config = dict(
    optimizer='soap_variant',
    lr_head=0.00496,
    dataset='wikipedia_en',
)
Each number is 500 + 25 x the weight over its row's rms, rounded and kept within 0 to 999. Layers, rows and columns count from 0. Numbers have three digits each. The size before them is the row's rms in percent of the matrix's.

# layer 3 attention key, 960x640, rms 0.0217, rows 333-383, columns 256-383
091:489539488503532528486502504509482491484428489481521525492475520497491465532475463512491471441503502524503503496481484518476474495477450487528422520492488482504465477446503505447521473474510466496502528479478518513490482517460449527484505485473535513511509464498506503500512491511501464506543487552465484492496491480499545509537504522551546520511515480516528471490476481487497471473473
090:501497502494484529482493501494495545548492460491482445503489477514472516492490473501491488516495536462501491541501451492467543494505501518487486463516509506494518474523517489488476480456477458486529526485524470515476514520480535460495509497483457473511483473492509487476547493520540478516471439527475491506460518503518487512484478513557505495542496504525515508483510522490487479472481
082:546526474490481483536489482435507536475510489520524510511514532503518505534474525460455495466524574504482493539479522532504475519488505500461471488483515515497490531477496484528491539452535561495505516454487483496491568481454479523503477545513504459448502521532500470504479476471516499464477502515485465509475495484517504506487468490536497537463503469488536515471496485483483528517508
098:517547488527547506498537481525485482504470505541483563486482508518481501517499444521485508490501533522503498496560515489527527516481519506510500486503530454482478501552480512522484452490526490488486492493515473522498494476478503532524514526518484478488475503527512532523491497506547523474526486526481490500516496518522522489492493480489487512526500445493532528545495520490490470520456
098:494501465507466490452517530477475468504507513535522492448480432494507506489497511503480503484509493513497475548541496499478518508468496469493460468467519445514474543470503511470466522494509514515450475485479527445480474518479481463540507498454498556477534482462508502485523476481507518521489515497520482506495469478544519461522494505477518515511475489518433472453504498498504505510464
101:541489469503494469508513492510566513519506480473493464537478493500509516480524491468496496498488523492475503484480454473503489472494544538501510484516502481460474512493499491471444521466488486494478514530498486477526431484529515464492525464506493530535485489468493528502489497485497508479556529534531525505481515507511510459508487490509505491532507502483473502509486522525486489562506
096:487491526479505517535493538488541500522449504437544478494507507454511517511492517487491500447484536479512500482471453508531519485492544513494501490468473487516499492510511481506522510504540523452462481483506500496505495518496543538530499509539535482510499491496531521492488479559492491487495547494491469513537490517484485471494504519506473494519489455514495484492438476491496488541539
097:537486531521509502504490529497532520506519467541483452503448502538511546494538505462496481499506457434465478508466502486491507485447498512473474528490465471530469494504542502487493526503468484540477511508472544514463448506466466522454458483514464530499481492484519497506513470497513522496498521501466519503492492482524465469500515479512528462475528550488530471474513487505548430491497
101:485489512455481489489504513536506522501523507530483481506519556516496503497512464496501528513469515538501539503483522480475462488482522486497509534493460469514491451483497470473496497515512504510514515518528517484507518472499502456506518475527499522518478498501428480498496529487516520490528503497516488517503535505511498419504501498494472476494537464516527532492455496503488432490460
097:526536499456471512521504497472533465468474505510531542567511489499504499492502522522551525501517462533466532474533504549459467472548452449504470512487489466493492496518497486516506494518513505471439483488511541543491482483532531545480536515467517487500537468469475492503490527491484526502495528518493498444478512430547505504508522513508498484483499509500553491540521535470521528488516
087:482485509510521487502509500484524469546499488520527537496488464524518493440520522461513473478502490503519479509502490502478519519500496425542479510491527515511499525525527520483514481511523498515484488500424499481540477512533532496493524449514505504516503532477519479431478471513452491496524482506517506497503471496526504512494503531511498516512466483490472505511482526456458518502509
093:467494529526509478498482504515489500504521551500507501530431541530492522526501532553472515517517509490530520479504497521482505503506519488489508519505498485501516503491479512535501458472491518505449456525488496539494523521492506545495519503506497487503479527469482539487536498470480488544478525500479466496469453488507573461495508512537536524457488528520561498488551524523464542492521
095:468457466504494512530484490545488512532492508517498499474487508505543491519519517501515485501528465463549490550477475486503494546497526533495491467504486489474507496505500562504464517466480464541524486515514496484498458525477527480494525481506470471539495479480507533471453480497524518523502538476509486515524460497504585507511477544516491534526501490519534498509476508522476497476482
102:495518547500479470517519478482520489520514474469520514531488511467475468554488495516526496514526520539525469524522479482509506527497482530527514500526511547455532522517500445506507482459517524512501510462541499551507502527530495502443520481489516477508493481472542491531465543472541489500451486519449495455479471504474444493474479507469540511457500509484514516502516467465522501486509
093:446526510536485490543460526515480518468457507500493486500475481454526530513508500502520517560488443489534534488516492514519524505492482505507443517482453516490495519462514518503539460466538503538498485497521522483482470482492532501491481511539524504532492534492487503487492472446540499518522530543475515505458494499522518516474524548520548499481510475498527481523507466484474568505468
099:507483466480536550495478442469488514495498470501486515472527487514492496568465496522471437486528519499530509520467518507504533530480489498480477476497510474531524541511519525515495503524506480504522513471479485495448496507502486479503481514509493502471437487527518553517501488520485523510486530485533459458501528481453496505462531475518470492518497536558471471529525546498505508508473
094:451548491486548467513493519524525488536493545517525526492498480508479502516538480444509494523514487482511486472480502509524523519458486509502497509517517465520469496477508510524535532497499486495460524487506471479477530512488471540542496515526500535508515487503498492536467492488528545468514524489469521544518519463494537481503537486488495547525465492516508488500504464488511494503466
100:489480478503506538498503457460456516537432463487507527503520506506535506482523553475496534528490522441501509537512519517493483501472509476502503491526521514499495530478445498513464535510546503479519491472492526494500518473493513479510522534500482505526484548547482516454497503494495509449489468492508510568501542485448502502525472509519502506515507477516493482492498508540463488485481
096:488469505514487521537502493516465509504505489475543500528510500489470479528497508522461534470497518501512513475458551495528492472505490511507528484499567491472512500472520519518506498506475509507522491462507504475513468517506519486490523500491504493519576488475496460541495464523516463490452535557505472491528468535490522519515466525547474502484545487483512492491506479438537488494491
089:519515515489477512509506542508508505503449502503476446496492510488451467510498514518508474519503509542517497488478508511504496510499522508474509533530492514526438508537503506483512436473505471498516506525486503476529511494486491484460514484571525474528498504492454484508500499499512460503468503521506486520509510505446480470535474495512494473452517553495499493516535482530458501493494
090:492497513504502439459545471525543498524558521516504491511441504553480506467488531508540458518495500568449486518502502422543475525516523521536549513505516512492508501510527500508452534486494478504479502480465479470480492530511501490528485472494507514501445532503470489554519475494494492512488503463520525535508439502481497514493498486456473492482435496521484535474525514472495507493455
098:433543475504489513470495510554459476471508527536503521466518464492495509488495502490505505503476462548501513520506499475523478481500491537481505485528511553550469494510479473471485502512542536517541478487497516498490487493563518479486476520493484506510519513513486528529563504472527480494497497518495479475514534494501513500492519523503527498508463502506465513472518486463478521511464
094:482559503549522510489478464494492493515488499517485508418502529511527501522512474501466485493532487447561457490510492512494523497435488510493504543465503470540514481495533521505517495497540515494505490488514535521483489475496529486491526488514512500509496499488460494508472474525470510519529503487472474520498530518512483487522515501505482462516462502500494445486471505510476492485475
094:520469500499493504501487472524483459487545514497536532517459472483514515493472539474519516488520503464517525485444493496470504549537495501471454540511518513471502464525485482519503483464486495502491511499483475526539488505535496485497528452489493508556521500509545554491491478523467504509465536491498547461528455497475476463465442502499478501538528496495495525497496516529515446519476
089:498495517508511471505486485441481528477517492463502526486481495490450526472477514496513511492492459502486545499515511519530521499513514523534452499515511486529494534427467513500487465457505489483500546502538479524506521500448470512509537477449496528523476520467497530490493494487516494460464523513476527504496447444487488497477498520541513503494525463506517508512522558477524535474495
101:492563533499454519519507511502483490531481493468462510456504503484564540501493501520485508483501535491508467472519521500470490521471473498522550539516486521493507470521458504508522505461520521517479483506441486515479471501482523524471522491532535492517470487489505506536505517463510503529529483497496511456528513521488512527493525503471525453460543506468496477515477486472515514487486
093:545509485490540474531521470529517520471458531509488506523500465512513504501498501537511501505499435515519505482519519486503480504484481530516496498433506497452499496489493463461484486477498521509442574525537427548484518530550501519496528544517501457545482524501539495521493498482521523506531524501490489480503524484497510511534495512480481532518510522513504508548465483490453541543522
095:452514515514525439513524478513536526468502475479487532534485459549480463492487498536491483479508491532495522499516506517514477486537493501476497537451489495491481528514485492485508495484518487520449455513500511546502457471543469552501517473502567465498534462482512464507468523470466510510483510518459511503529437481503477511477473465530479518510513489462531483522512485490510558468505
102:515498475474480517459515479506540518478467463503530498511549511481510503438475475479524515511474480488499498495530515499465460494518488499483480474538477522502509518518498524446500513497515508536532474469476528486545477506500497490495506504472497547514483478478513530482464522485496499453491462497531458518469494481512487428474516496514516464491524508457486511480504510568502471499444
093:494484490498487466511487502498463509509417528510507471492508504485485482478483486546482451517571507558495541493516476459493556495475514505535501465519507489483496516521466487487489503507550486501484529462516545537498540485452513517486522508451540484515531540476499474470468469511527527531496518488485469482463465526517503480558516487499457475519514441525435512517495554483498525477465
084:504499531487506514471503488499550488477516504489492456495544442515541502459534533468527514514446507522523485500453503487485492515491474514537525503485516523532526478525492491481504507522464457510502458522499506491525467512526489527546458519483468472515499484540535454537499513472500506470477555503531510456501456482500482466497507495515502525505500506516481504546471468494504508501522
089:525465501497510536506487457520514503512531519477493548470517439540476511490466483506499466502510536479522508518482496492519468494482505528473471495456526483510507504533521544500455504500532452530463540532536434545489506483517522510523467463515514494509512523492553450494508534484522532477495522485522480452490535482472454477494507499535474470490511519495500533474498527481498486501494
096:484510512514476517510482480525512495479489500547480464529482497491483482513497508563512511514502567486493508464578531511466520521474473513508504492500496522519488491434472510545501509527509509501467542485466542518473541518486525523487514521447525473505482530532492506500453526507480483526504457470454468523509493508509518514523545559489500513513491494514495503492491520489495534468478
090:526511520455520474474505548504465474489543496534517539467520469478511463486505539487515510508509498490492520525500482494517501482484467525482514495488466501500493512551478479460432524518490505512504509518540514503536529505509521479492526537499532548522513570537502519537507537535487540501523513457541504504517462519524488505532513467499504480503463490543510521480483495506524499483498
086:487467480492482451487479486528477510506485531503512503497539519469486530502485481512492504492518492495473497475534506484487506512464492438469491500493487494506448529528522512502476545502532545507513562486471493479506491489455472480478506493464501541511526545513456491527553489481558501503512511530491472488521444543521510500501524464528514479484476460496470486480510517467478473465498
091:519495515479521521494533512429549522499508472488487471490505466491540493483488499427556495471485491492481504523511453471490469480497496482547523543481412504531482454499513512441514510516477489492501504430508491496527504505511487519473428532492513472452482451523505480503527515504492494480511487530478487493490506499556452426496488480469467507501482537498488501522483549515533470512511
089:485497519511467521500512508450435481502445515490526518439498531539536522521520486458502437535516542525545530501545486510500512498494531479495475485487483483522510542504535492539435450505504559432547449471476513500533506488485468507497503477513522520511491474509487492504481497479487520510513517513513519531509535506508520497495505527426530499549484487477498484524485472539466450504510
089:464534459504465514510511493461508452474451462466507461440516481498549502521510495497510472509464522467458494488495537464463475483464490502409494487444496497524487503538499481447506545527515464542528527517452483534477516514483526528493448531467466500511514443505510509521484529503486528482485489468526516507485510484535469524470497495506502495502530458510458513460485495497506543493470
093:476505492521479514526476492524448515471540511494525502503497480491497511518485472467512547524529492488510547496474520510501532493536497509488501453509477550491505500488510538529506501480539520493532503509511497477512488525519516494489483514504504512506485499493495523518532534459497464490458529545528504471498523535483524488450540565482487526499521529477517482485526497499513508498501
096:475539494505529483493540533512488466490524505500472490521566502505511532444500490507473502570485485564481503511493499491514496548554448459523548463513514508474514505487481508528500493508505510520468494499503479542492493503545483468523494539507498483480555531518482506499538534506498486530484538482519506543472476531491509490522504517506516511476493448494513519516481524553505459471546
092:472485457514465460488494495498494507491481526483479482486537545492488534506428510487490464525513443480500484483469480475499479502492505542517492504462447530492507521451450511467498533519496519476555477492479498521485489524478497524500458475540528539486499504502535498455532462477467539462502513527524490517479526524461498507524532502526525506484531451495438495533483447494449496477514
086:502470495535492518482451517505525488514511516466476491539528477504556507527483482488464477494521536450472499482488493469501467481484505492499535503499491508482528512528509497488533516447498495505489508528501493512491526482525526460496510469501496501498448532477556527534510488526481463498524512468515483549522486499494528515500479521528489538557539488500500476466459489488504468455549
090:517499496506521500524490499524501545466520510475448515512487527509499483520514486534478466513502492494506469468510493505485517452584478529504516510502545508513464507508477514523490511522507476463468537501507482527509487517477512519503468539525483442496515498480521495492463536466509511544477484551423472489536493468518472538507512470470552500500479477483506526496503456519524528473494
100:509473490517494492494464510464505491527505511487503491513471519537479514499499517513467469494498481532496480557497535498486513527551477475503492490528536471532496523481519508530547497525525498543459484464473490532470513474476529491511501475509474514513520456491510488461510469498516496488442501497472486516508477501524535513519537504503545482479506511478462532487493507446496519515483
089:566502524475518519475522504491489523469481461489506492513516512507542474518511538535518473496496537502528489502511516480499559487474557552497524522475522528496492450496501520499436520505478429524485491487502505496532514456532521496521519485528494495470509523500485464482470516479480501485474515495498483509470528514502491511481503486516486496518494472545486513531526537494478496499508
087:514510487545492523466509541486478460519488541516504477492472547509451512494529469483482494476504478460511516566440463575544474456461505507473536508503513477480503533527503467509479556544500506546500525496501528509544480488496478454557485523534485546486492564474521491510545515523510486490482567506502544493530529528503520465498515566543479512534486465505537480507502509551497489503434
102:502509472495499548516516475504510477456478490491487515467488510536524509465512489470512494475528498492488472524470521517494466526463522526527515489485516455489481468481483505490497493521468491470512483516455494523505485518510484514494465534522462470499487491482542501495514488478476523470531494512516488469485511541471500514559510549519500529514506433528491505515489485468504493471539
095:511542540502504472476495469512544504493493517447511532490508500514527489494501498529510472495464512502507518489474486464508472476488511474522517512517468548528505490484500508493495492496467528509519456467476498528518500474520473492516480502459559464446487473525520458469523479488471495514497482512498545520491571511519489489474517449526485509466516521453455505515528483479474520479529
101:497519517467535528489489498548513484494491473501477537513483516493503478496472496526476486515525506500546457462472510484552499527479533542523531520483496506471523486485511526486525427495507491499510489503475501521474502512513485505517439507492544514491508507502476477484506500506478479510525518531468491482519526476477484521506528519496533527525482526503516482513473480449501490474506
093:498503471535507496535509505503522530497476478526466454495472525496450467547492499502499508505480451467504512507501523494515476477497515483470496480517495488519493453488485521500473486501459460472494526540506470537488505477479524471527511451510472544499497518531451476539494488493486505498507541487496510544539506502485513509473518487542509495507512533488451543553559484506482510474471
087:518509511493489494488498501474517524528518467531460481532518532484486488472537510508491517537477492511506485499494484565477495497498443508518530526511499505517520473529488521533478501530515469498479496466498486526502530526500496465526500483478505503482494549489431465525513540509494531467488477478481458485501512506516487498497508533490549444474471532516458525473548503491513515501505
# layer 3 attention query, 960x640, rms 0.0217, rows 334-383, columns 256-383
087:547554490517504476495530470491512515472462512498506491473519503497473481510485483472518500525532480515536489505497490461495486504499520532476502480499480492518530470492497505459461536441530508489466507512482453471502527525474474462502495532495514506477467502500490546496507515482533480529514470507488526526506472532490455461488521491469495478559507533545488507493541441487509505532495
085:478472515472484509530474497532510500481530522460510492507537521461523510507529530515471457499471528472511516513522468569459500560487518484468480521509526532494460523465495460502516473464546516472516514522474481564519469533474522454500519532509535468509518479500518510527468492468485502473462522499493440508517478508495490538483495508517458513486517482465538529517518510457480487517500
093:511484503492497500471472540510527485546505502510493515530474470480531504491517520507543489503485477497482497515488486500496509527499456488471492483469502523509525536496488470519451517518526508504516519446533501543485486542519525504486515528509507520533465486505493504505485495515512538517525490484482472452487511511564536519445538519531529505493485519440500454537494470526527506509508
096:455535483489513525520518493490475483489529495553515503470512502494456475474473516497457533488470501549509487492488565492502496485437445494507437501507511488476475482419473512497489477511522484505515489462491511501500477518509446507514480499493468498503486482475523488449467515516513513520469490524487488471497505497485504496494509470502488521503477528503457484475489462490528526498531
101:451493485489510503502547509485488469499489446458491475516496470514508533505503517504528522507501493480488511523506541476475496456529506504486496506496490490526480515478529521478500498515507534496500504496542517511489492498511525456477511470480519570497499484506460515547536469504483460459505540516469508453513495519559535503484526506536531547485515483476492518483479482503472464526441
088:481538559450511474510461470487485505528511513466470499495507471494468509498497543511487479517516523487510510516484491477513528487491452513512509533494514436483483499514525558513506508495464546494501491505484481505455492521502501528511538512481527498509519482506486490484487478487509489474481533466544520518450497530503536491507484580509461520513500469479543519495504492476504516577521
094:487555508439525518447546488476502527486469462507480460499506512516505509523473503501520513511534532548489505492451543517454484458468487488483521506476496487492507495513491491448509500535497487522488496494502480465522470505516530514505527437526474512508484473537491520560540555492478502469488499529474551490469458495487477471497452452522441497479514515505484512470477496454465469490441
095:514520526472490508481493514504540512478507471514489507511529490491448484489471515537499514471535480512500464507530515482514514531500490478544500511484521497416444442524483505499492494498506495521502518442496434517551522511465528492468492481498470453500507462520504463525527496491467462519492505511503507539491489508446501529555464514508497441452546509532492535524492472496482529470502
096:504496508520499481436459505515525511520471490547494511494531542498473502494480464528504474470484468513501561446491507487498508537504490491485467496501550503504483505535473471506475489518515465540510529493564511483504515465508480524464476501470493496472520513442530482511480486474508501530493532471504504497460490507517509487542483502477497465515523500509507546513515505480509457499517
089:506471511553559550512507468501497503467483479511491532510453536500502521493534494472480512515484479472504482498532486523455491466452486495515517531523487472490514523531514514535484523460546506488485505498477511474528504484522490465506490528478478544483486541514464499491509464479532487462488491423483481523521503471484459480518515514508471485502537496464534487521529527529506448473561
090:491513510506473525495530495499493455531469485491517516487506512484482488479503475476491521479513432501444529497462529512485563511516540507493497502501552518526479480524489518517534477511484454512498479527539474481516485532526540527515577492498526516500467512495487535459473500514533464479469476534483467503529542457552478462554516441485512481492502521473518514562482511515525464532480
090:511510526470507509525525503482537498490552446487498529489467453500466463486494517489510512474501514505531468488520528509540481479474502484545472499522522502458517511462549514531504504497469527464538505485499520493493525489544535485531544532442500519538503485485491536454517448491470517495474479521506478536533543506515515512527460550493547476522499521459544510540480505506468508478502
098:501510523525505478537505486535511474504451524474490517509499515569463560508539485518513464543512508518485523502506508524472525495535457474492499532486522492493486482491505502538523508497532472547474502508548539477514539480479488491516477498467512478479571514468523469505492489510530504486480515485506522463527569518518476514438463548470570504479531515507510496473542496489514486527469
092:501532482510477512489519544487500505497482509530480493520518472497516506505464520502533514507474488519461514537528457485538502484522524479485490522509503564470491510469522460494482546493453488492555552531474517489505510493485486525535477493502484499497536499484535494482487503515547539511505556515521503500515471512521485483499470472508513543485532490490531472526483552504476498527543
094:456489499498502511501494455475475479484516489502482481490545450483534477531444536495468512459543494500540512503509512475546500488532508485492509488507476490508498521507551460540503542495519513509491500476500547482491488510484521478528518517523545535511470468485486551494520488486503524507472481498470485511500522433502478503502506484475460465512505496455524472485532539538508549491531
086:454533524495524498484495520501545532509507501514461493496475508519493513512470475495542462499505482479519473478443498531538488526506520567507504491507478493490500546446512504462541504489477497499474489434493494494512491537521526489482509460517455522475467511564462506483512515470451544476561481506467518444463549480502532512556455489509463565492482491505515500510477511486528499513486
096:520504549534498515497460464499507462435500542499516491493510483453499477490456528463461457521517546457499497558517535473502443513503512488487504506518500483526508502468484507511468551481482490524520505463508516537490528490492499454453464516521512499504522507500552483497468466514493477549506526485532486538508493515504476488492508476491502473515505469500505510518483503505477479465482
091:512496516483488523515534545511515469477499525493532476488495515511532505470498467481493515504470503563502504521503508492501507464518523505474490488503460538465519499519554511509524442515499470497521491513496520519489554502521522490458487466524472518526493496473538493535464487492484491479514469548493548481468466492456530497527508490483529472545546543487490479475495500497526499532453
088:482509477507489487494495507483517557502482507494488479521459453497513515467491513454519470496503513503488449488552496544468451504508491495488510471482477502522468513545496468509499504465527510526473503505469495520530512519475514548482459478530499487552474564535470462500563471508510485456481496475488498477502514474475512486520574495472487462526487478529508496480513536527494497534523
088:533504462483466475474548524543491476536513490480540525501524499467518513526490494501482486454493493546507531514522534506493497453528463515502502457529473503547485500463490498494485447498487472487484484504514503490511538491548509517501511482470473511495495499500490515515488543505500518498537533506505501475466498536480505500492499527533538569473507548515443468499507483464508506511466
094:517526503469475500483499497481499488532483516489475443528524484503513438507456511534475528512498497512457465513544479495487490526465489507501486459512491492574513464503519498473465500490515517512523494455503496488473504521531450481492460482484470526462490526513503486475467485506484484486497457487549448515515522534492440534482500492491500515512510438498495505507483504542434538478521
089:496470526486521517523519470497492535505535518474458489493504493496513537506502508525527499527509508486523490465495508494494531548491503563501492482487530466473513482471534480514454483498505507489487513464489481447496527494463517516476500492486548442455502511522486487531463497495461494498510488437500474522495494492533491495479491533466478536541484461511538516493485548536506567491532
090:475505544529491508497524501478447475500554502538467544467477508501501477498489487502517501512507529475443534474521533484509528469488468478550479507501485518463499517517500523540508495501467510524461507485518491485492490502541491492529488477488527446501459475515507526498485487474464515528488509502487490492524525523497547481468462516517494486533478517502516464456496498483533478515487
091:482501531504481471525521545472521491527556504496533538501507509507475477503503493495539499441531475483491554520478494483511491521480502534541458497522517516525521450505493475460499482489417460501495484545474456508516532462489459473491498504468503502516512454508487490495519470520532535502504523480527469498486489513533547535527492450526500536497473509507528470501503558432523510504493
095:478512532478462553449511500485536482503472526512509504488500510513486476496521468511522465552508518474523502485487508476525495512510530540470484466465490491534497445493507505495512497495533540533523480484526516517512498484471499449514517489528527508498527471534494502496471476535511509532499457503495482501474522546522509468471517479468496476484514486521454554484542484521481498491487
091:460509461500519493500467538509548543565489464471500493511543496547525467539554438551520481491444483472523492492482478489471487505485505509515512491500535452479512528505541483512469501499497479502448503479469448497511534506459449468504517481508501532516484547536489483456497547555513514504524548456511487473529543535524517503462526485531526515541475519500494518507513534472518506466531
093:526487527503444485515469490529520509534489490514507461519491491448491504504480438467537522543521485506523486484466484491497489483498535483528481492486497447518471529516459483478497546502569494497475489543564488494496495489510491496489505485464471482513530512503477554489488486528489517526541539498504523481518541473517504493488485475493485502514502538480514499474519470505488501533465
089:498505494452468522553462518512449477486484446517502453531553507477485534474486500489491471509473468500506486545499502480469503502527508482509502490525512505522523451465490484524460522493496541475492508441487494490496458528506474517441525494507503485516558487444553493538502484498520462521460494525526506490523453499499477494469510506519528514498502479482504496491463455501483541478549
087:482501543509504495503511516506490490480516488547471527510482524514495525494470501532503498499497495501504479473480487521516476524508520481474509500493498525507493516473485498480499449508508491563447504473464502499491484501520460509505463488509500504485514486531486479459496481510499556461499526528506517485517504502483475522540505476522483535516525516474497435511475501544486503497515
082:491519495474481480456564518545462513467541475514519509470471504504443471489549476473486490467487548514525497491502462482487518441503524513512535488519490493501466530476531507509515504500486531445502469504514527492509496488509521481482537525504522485493521510500525490496482499481469457486526530520504486471525503502474497490502463529550535483498538480481500530495501515522462535523521
090:502504499502518477457469464492501507495480523507440499500484478530486453466486518506519505465509501468531497473523526556458493501469476531508552513521475478433518499529485498491506462503527490492456494462542504475487508482500484504479547489487464537480446505497488481479490544504476492466462496543494516495489498514515442504504475512537485484507567513508502503480518485479491481482536
092:510484510543515470480502493494499492537511544480510530546517524524529557503512535486493487531480515461487525481523516568480508512542506450480491527480507460501507485501470492514509522462502456501464464510470517499507527457492514492508502532523478479489497505502499488549490501513558527519525497510512511507510520513543496495518504532478495504492476533503498444478507505536553473530507
087:508514447492474473544455488491498540445485540495524530485514480536475520504456519501485466517506498510531483475525509464490533514493481465471516531457510513521480535524459501522464464498451517531500492522510461511491522525449514505507468526509519505509493507498493501487473497520510503500519484453493503492491487474519468514489483522523525490452463476491542523497499539493487505524474
088:492556484502502469502429500511511444512528516524512509491528552494523534501502533484471504524481423510482507498506478494481486566483505495512504513473473475531480501497470519509521526479480511478478530522501478503459506478512495529505473504532519526540503532451536499523465483486491475446497474483503477482534489497499533459528521524481477507512486473492480472491445510483546478486497
083:551470526475479502501464516467501528497516504509529490464489517504481537525484523498514502470509482491502488483491524438501526476508526517514529511509492516531526505495474468507490557479488495478547487474537547497508512523479514516469484524504496477460518567486541548484536460536506512495515514503491485518478472507533510528553512513531499487494525479522492491491499515457496481507513
088:482468523538470552513472472503459520498520469507486445505498460472534531475487493494485456517505445500501484451523499544525491526506482508541515460483512512486496512494490485473531506532503511520521510479481500504482512484501525432492518507455548506469486505487462480526491499480526488524501525480509446526479490478491461497512488520502493505501526455470519513488481451538487511535480
084:500536450534469484518513486483443553533533486484558499511519542512513471506501501540547518495498490509502487537516527456503477517476546483479467510512483501513558484490472508536443493480528519520497475481438499528489459495527478488503474491471506480518476530483496471495490529493496488547514472469479508523496577507519493492498530463509539497473447457506538512498521486491506556529521
088:531489520473568520458455486484468450490509513472531474531565515518498451527483525496491517505533496498523505520499526534536537530533492500513487489505471500498529488463528492564550487524485475491513565497485536494451511522466512529568496499453513474476498422517525486535504518508474518523448484527512486516514490522488524463464517518497508507499506491512470497503509501480569517504508
088:520497505529549491497516470436501450488509502555508522533492487500486432448485482537499536512533462524464500513545487470508528515541494505484511490490521511468492442481480483516510441465491478550501504520558488513491548501542509513547537511476473482506504504501496517529491519492536482526482504492476533521534493437466483475518493522477456521477481481517513529502516472442506491512524
094:450463480426468461515492514505455481532519533471503491533545486521503476517494523494455484495537450504516521487485491524506567515494454499458500510464475490506496533468492553491504522486486486494500497504510510502474550502505492497504502501558498488483535463532518498491475509526504451535488553502466499499547474531539509505492519524501494548549481495492519493498543463508505524486476
087:482463525523465468514502501513483459508476530539539455465463504488496520502479475487513513500487465463521482471480518487525527455534540567482519488446515523528496542509474531492497499475487539474503485489523449515478496446463512513492510442487498531523498466529477576499484527502476476497517493494484486533524555521546483541529503505475492475493491526498496470459497514515510507524502
086:507496504514488498490513486537522513539454509498518540520475510521475517517462486494513527512507511482527492491490504525492464519530514507475507454545491513522513503505536494514489523501492520471497477490498476514443491479484528421529507478500481528456517474452491532499486505516531518531539492524548528514508476490507497507517459471497515497460517553511518536513493541507522490502490
093:485472486553505500447531511499511481491454493472496537488543542533504519503544500493519532509529521524507471538449480499490532514504483511500492484539475507513486499474485519508499506539488487532511471483442519482481499487540508499491467473486480510474498487469490509528483532528514517506478465500550530474488485497525527486524518482475517504517486510478452533488526449448514494513482
087:479474516495531519530515513547491525485540472503482518526484510529478523476488541531494541489495494512524488543500534496421471522495506518473512499523498527485498513503518469557470497470468469451517492540463508500496471494497438483492524506560518544444537490522506440496469523500494476497471524498500497522481492476499538461471530497506496508514495508470509497539482531489468463499531
086:528510512528468456515503477526514500490486460509480488527521483522462502511531512494534490474543471508460535563483491500511470527456535535517462527492509493471481511501499565492529533479497490489479484563477495480510544487464494559511486507501504477506543536485466478463490508538504448487442490508521516514512457498487472513483545515509557475517512512484507472511487535480506511512461
098:463502535473476484482494508523504494503508454509494528508529477510475525472517495536503478486455513503519479475480506467491414473499528545480514513490515519472517529486495486517458524542506445519514501454488504499506459530478492494509506490515516493458475530501433463503492526466522501484501492489501485454497493498479555520533488505507467480533428536510488509555487500517459495483480
090:538488507482512465459485503516465510543460496473463484467494515463533508553517494450496491491500511510469507473490498495466515531498463496497496523501503539520478514536457489483487548488513499470505468511496518478500528477568465484474513536518479443487528518514515474537471548476558477501497499472511537514455470502474463467501512513541513492488515489507460477497527508481468526520521
096:521501511474491488493489503492510485488541504480526519506515464507541502485477520476536522508512479446482498460493526542504473496514535482483521539511487495476527520508519455511456480519510500482454504544519500480525500466521540501504503504470491511478533516524491526518537521487479526504511503516525529505481507488511513495495476520511489502500468531489525470525504536523526529520510
088:533491515470512482500505521481510518537466524472474486531469556470522528537495481515539536497522480496503472518494481499492513513509560532500508512459491503502505503528490516505512526478532508470479517510516487553507468503468529500510504472510463456517472493505491534511516479466531515515558483547514563521525563468480503503497513467522490490468516513485510502488446504510517505525500
085:524524530554496459517487495512494547535461490484478456527502541501488506490519474532504461483550517505506477534527525494482487548464469525461519487471491500455507467524521539499562563516445482519524482525516489515468485547481529490500459489493517518436476535495493516481507469477509502506500478511521505529502490499521493499469534512498547538463516476505473502481489503519460507491520
# layer 3 attention value, 960x640, rms 0.0217, rows 320-323, columns 256-383
085:518506501511519481502417480493521491481524520456481505485419487464487471499494506484493492517499450482481507509503470508468492532513490469497498481507491497509510492491527519477464455510466493488498536547488508476469490527482514480473520515512466469480510527531477523468525473500458469478462481522496525501481468490563473486468507510537523507452499468502499506485559546496477544524514
088:493486489465470501509524512513506498498551505477518515504489527498524501475510540533514513475487498500489520589478493534462521465455480477530457500515491495494509476502494518497496556536491484518483445527485486488487523480542494483467523491447487491482516514513485500505536539503535533508473544459503471493505493493530472528508494496538486481474508484511478495448489483555501465521494
083:491527505488511476493517461507510495516486524515520462476479529504483488518479483513517462474509503459531523523470522520500466540507546528516539530469526550494482505480476496492502483468492468517474508508514461464509504481507501475480494498482462447513488522481501487482508497428481523513489456543495525547499497520466524526530515477464482527539520500475513513439439449541466475451529
085:497499486490487505485496514519515493478502478550478533462476501507509485505499537485520529461504521573511494513506526499498503466538496514454475571501499484516482487534482452498469535525510488511520488501489501522521491486507468525499490474509502463501505487481521476490554469550467486505504465493461484503540516521507509459519493434497510492472498453553493529504510471501469477512512
# layer 3 attention output (transposed), 960x640, rms 0.0269, rows 320-323, columns 256-383
097:459474485488483518497549478491472477484520531503501528486570520542531510501522490503520496509492491569511498531485534486520489519460502540519505533495483501499476533496482513548521511453503484504518472486525473516492512479512483511502459493483517496508475497485536485513459520505524519536546516491450493497499499484459499487454524513471508501515474491487505476510479483493579474514509
092:479458493503530474486484504493474490532465445528486497457495478508494492527467512476499499527495447518511501438500502456556511502582483505510527483495555489508560518494506472512482491498500497497474539488539544493516511516507488506566532458524483524501484513483498482494475522488507507443534489527481522473485515477464579502494471482523511515527501481501527513484544489449469504451520
088:505459515492496537511458574482476513475480493478468508514528515484488517495480508494473514545490547486501487500506476492508509494474455495473483471499420490466496490521512485505484493528524513505526506482487495510489505472527499468508534500511532510490471468453510508483493504510508467448507534468522461472483525504522497469476511513564501491461481498512485452511560514463505524546478
094:480501518472499504530505512498508525507474542456526501493520520523462474498483457497480487530538474419475510476445490466509511528477489486543525474500503523482510498468527546493540462475525507491486466511528463490483496515477486501475473482467456563498501493523460490480493522491466512463497516481493537502457491484479455502489506513509514507552472513463461509468484491502507542490510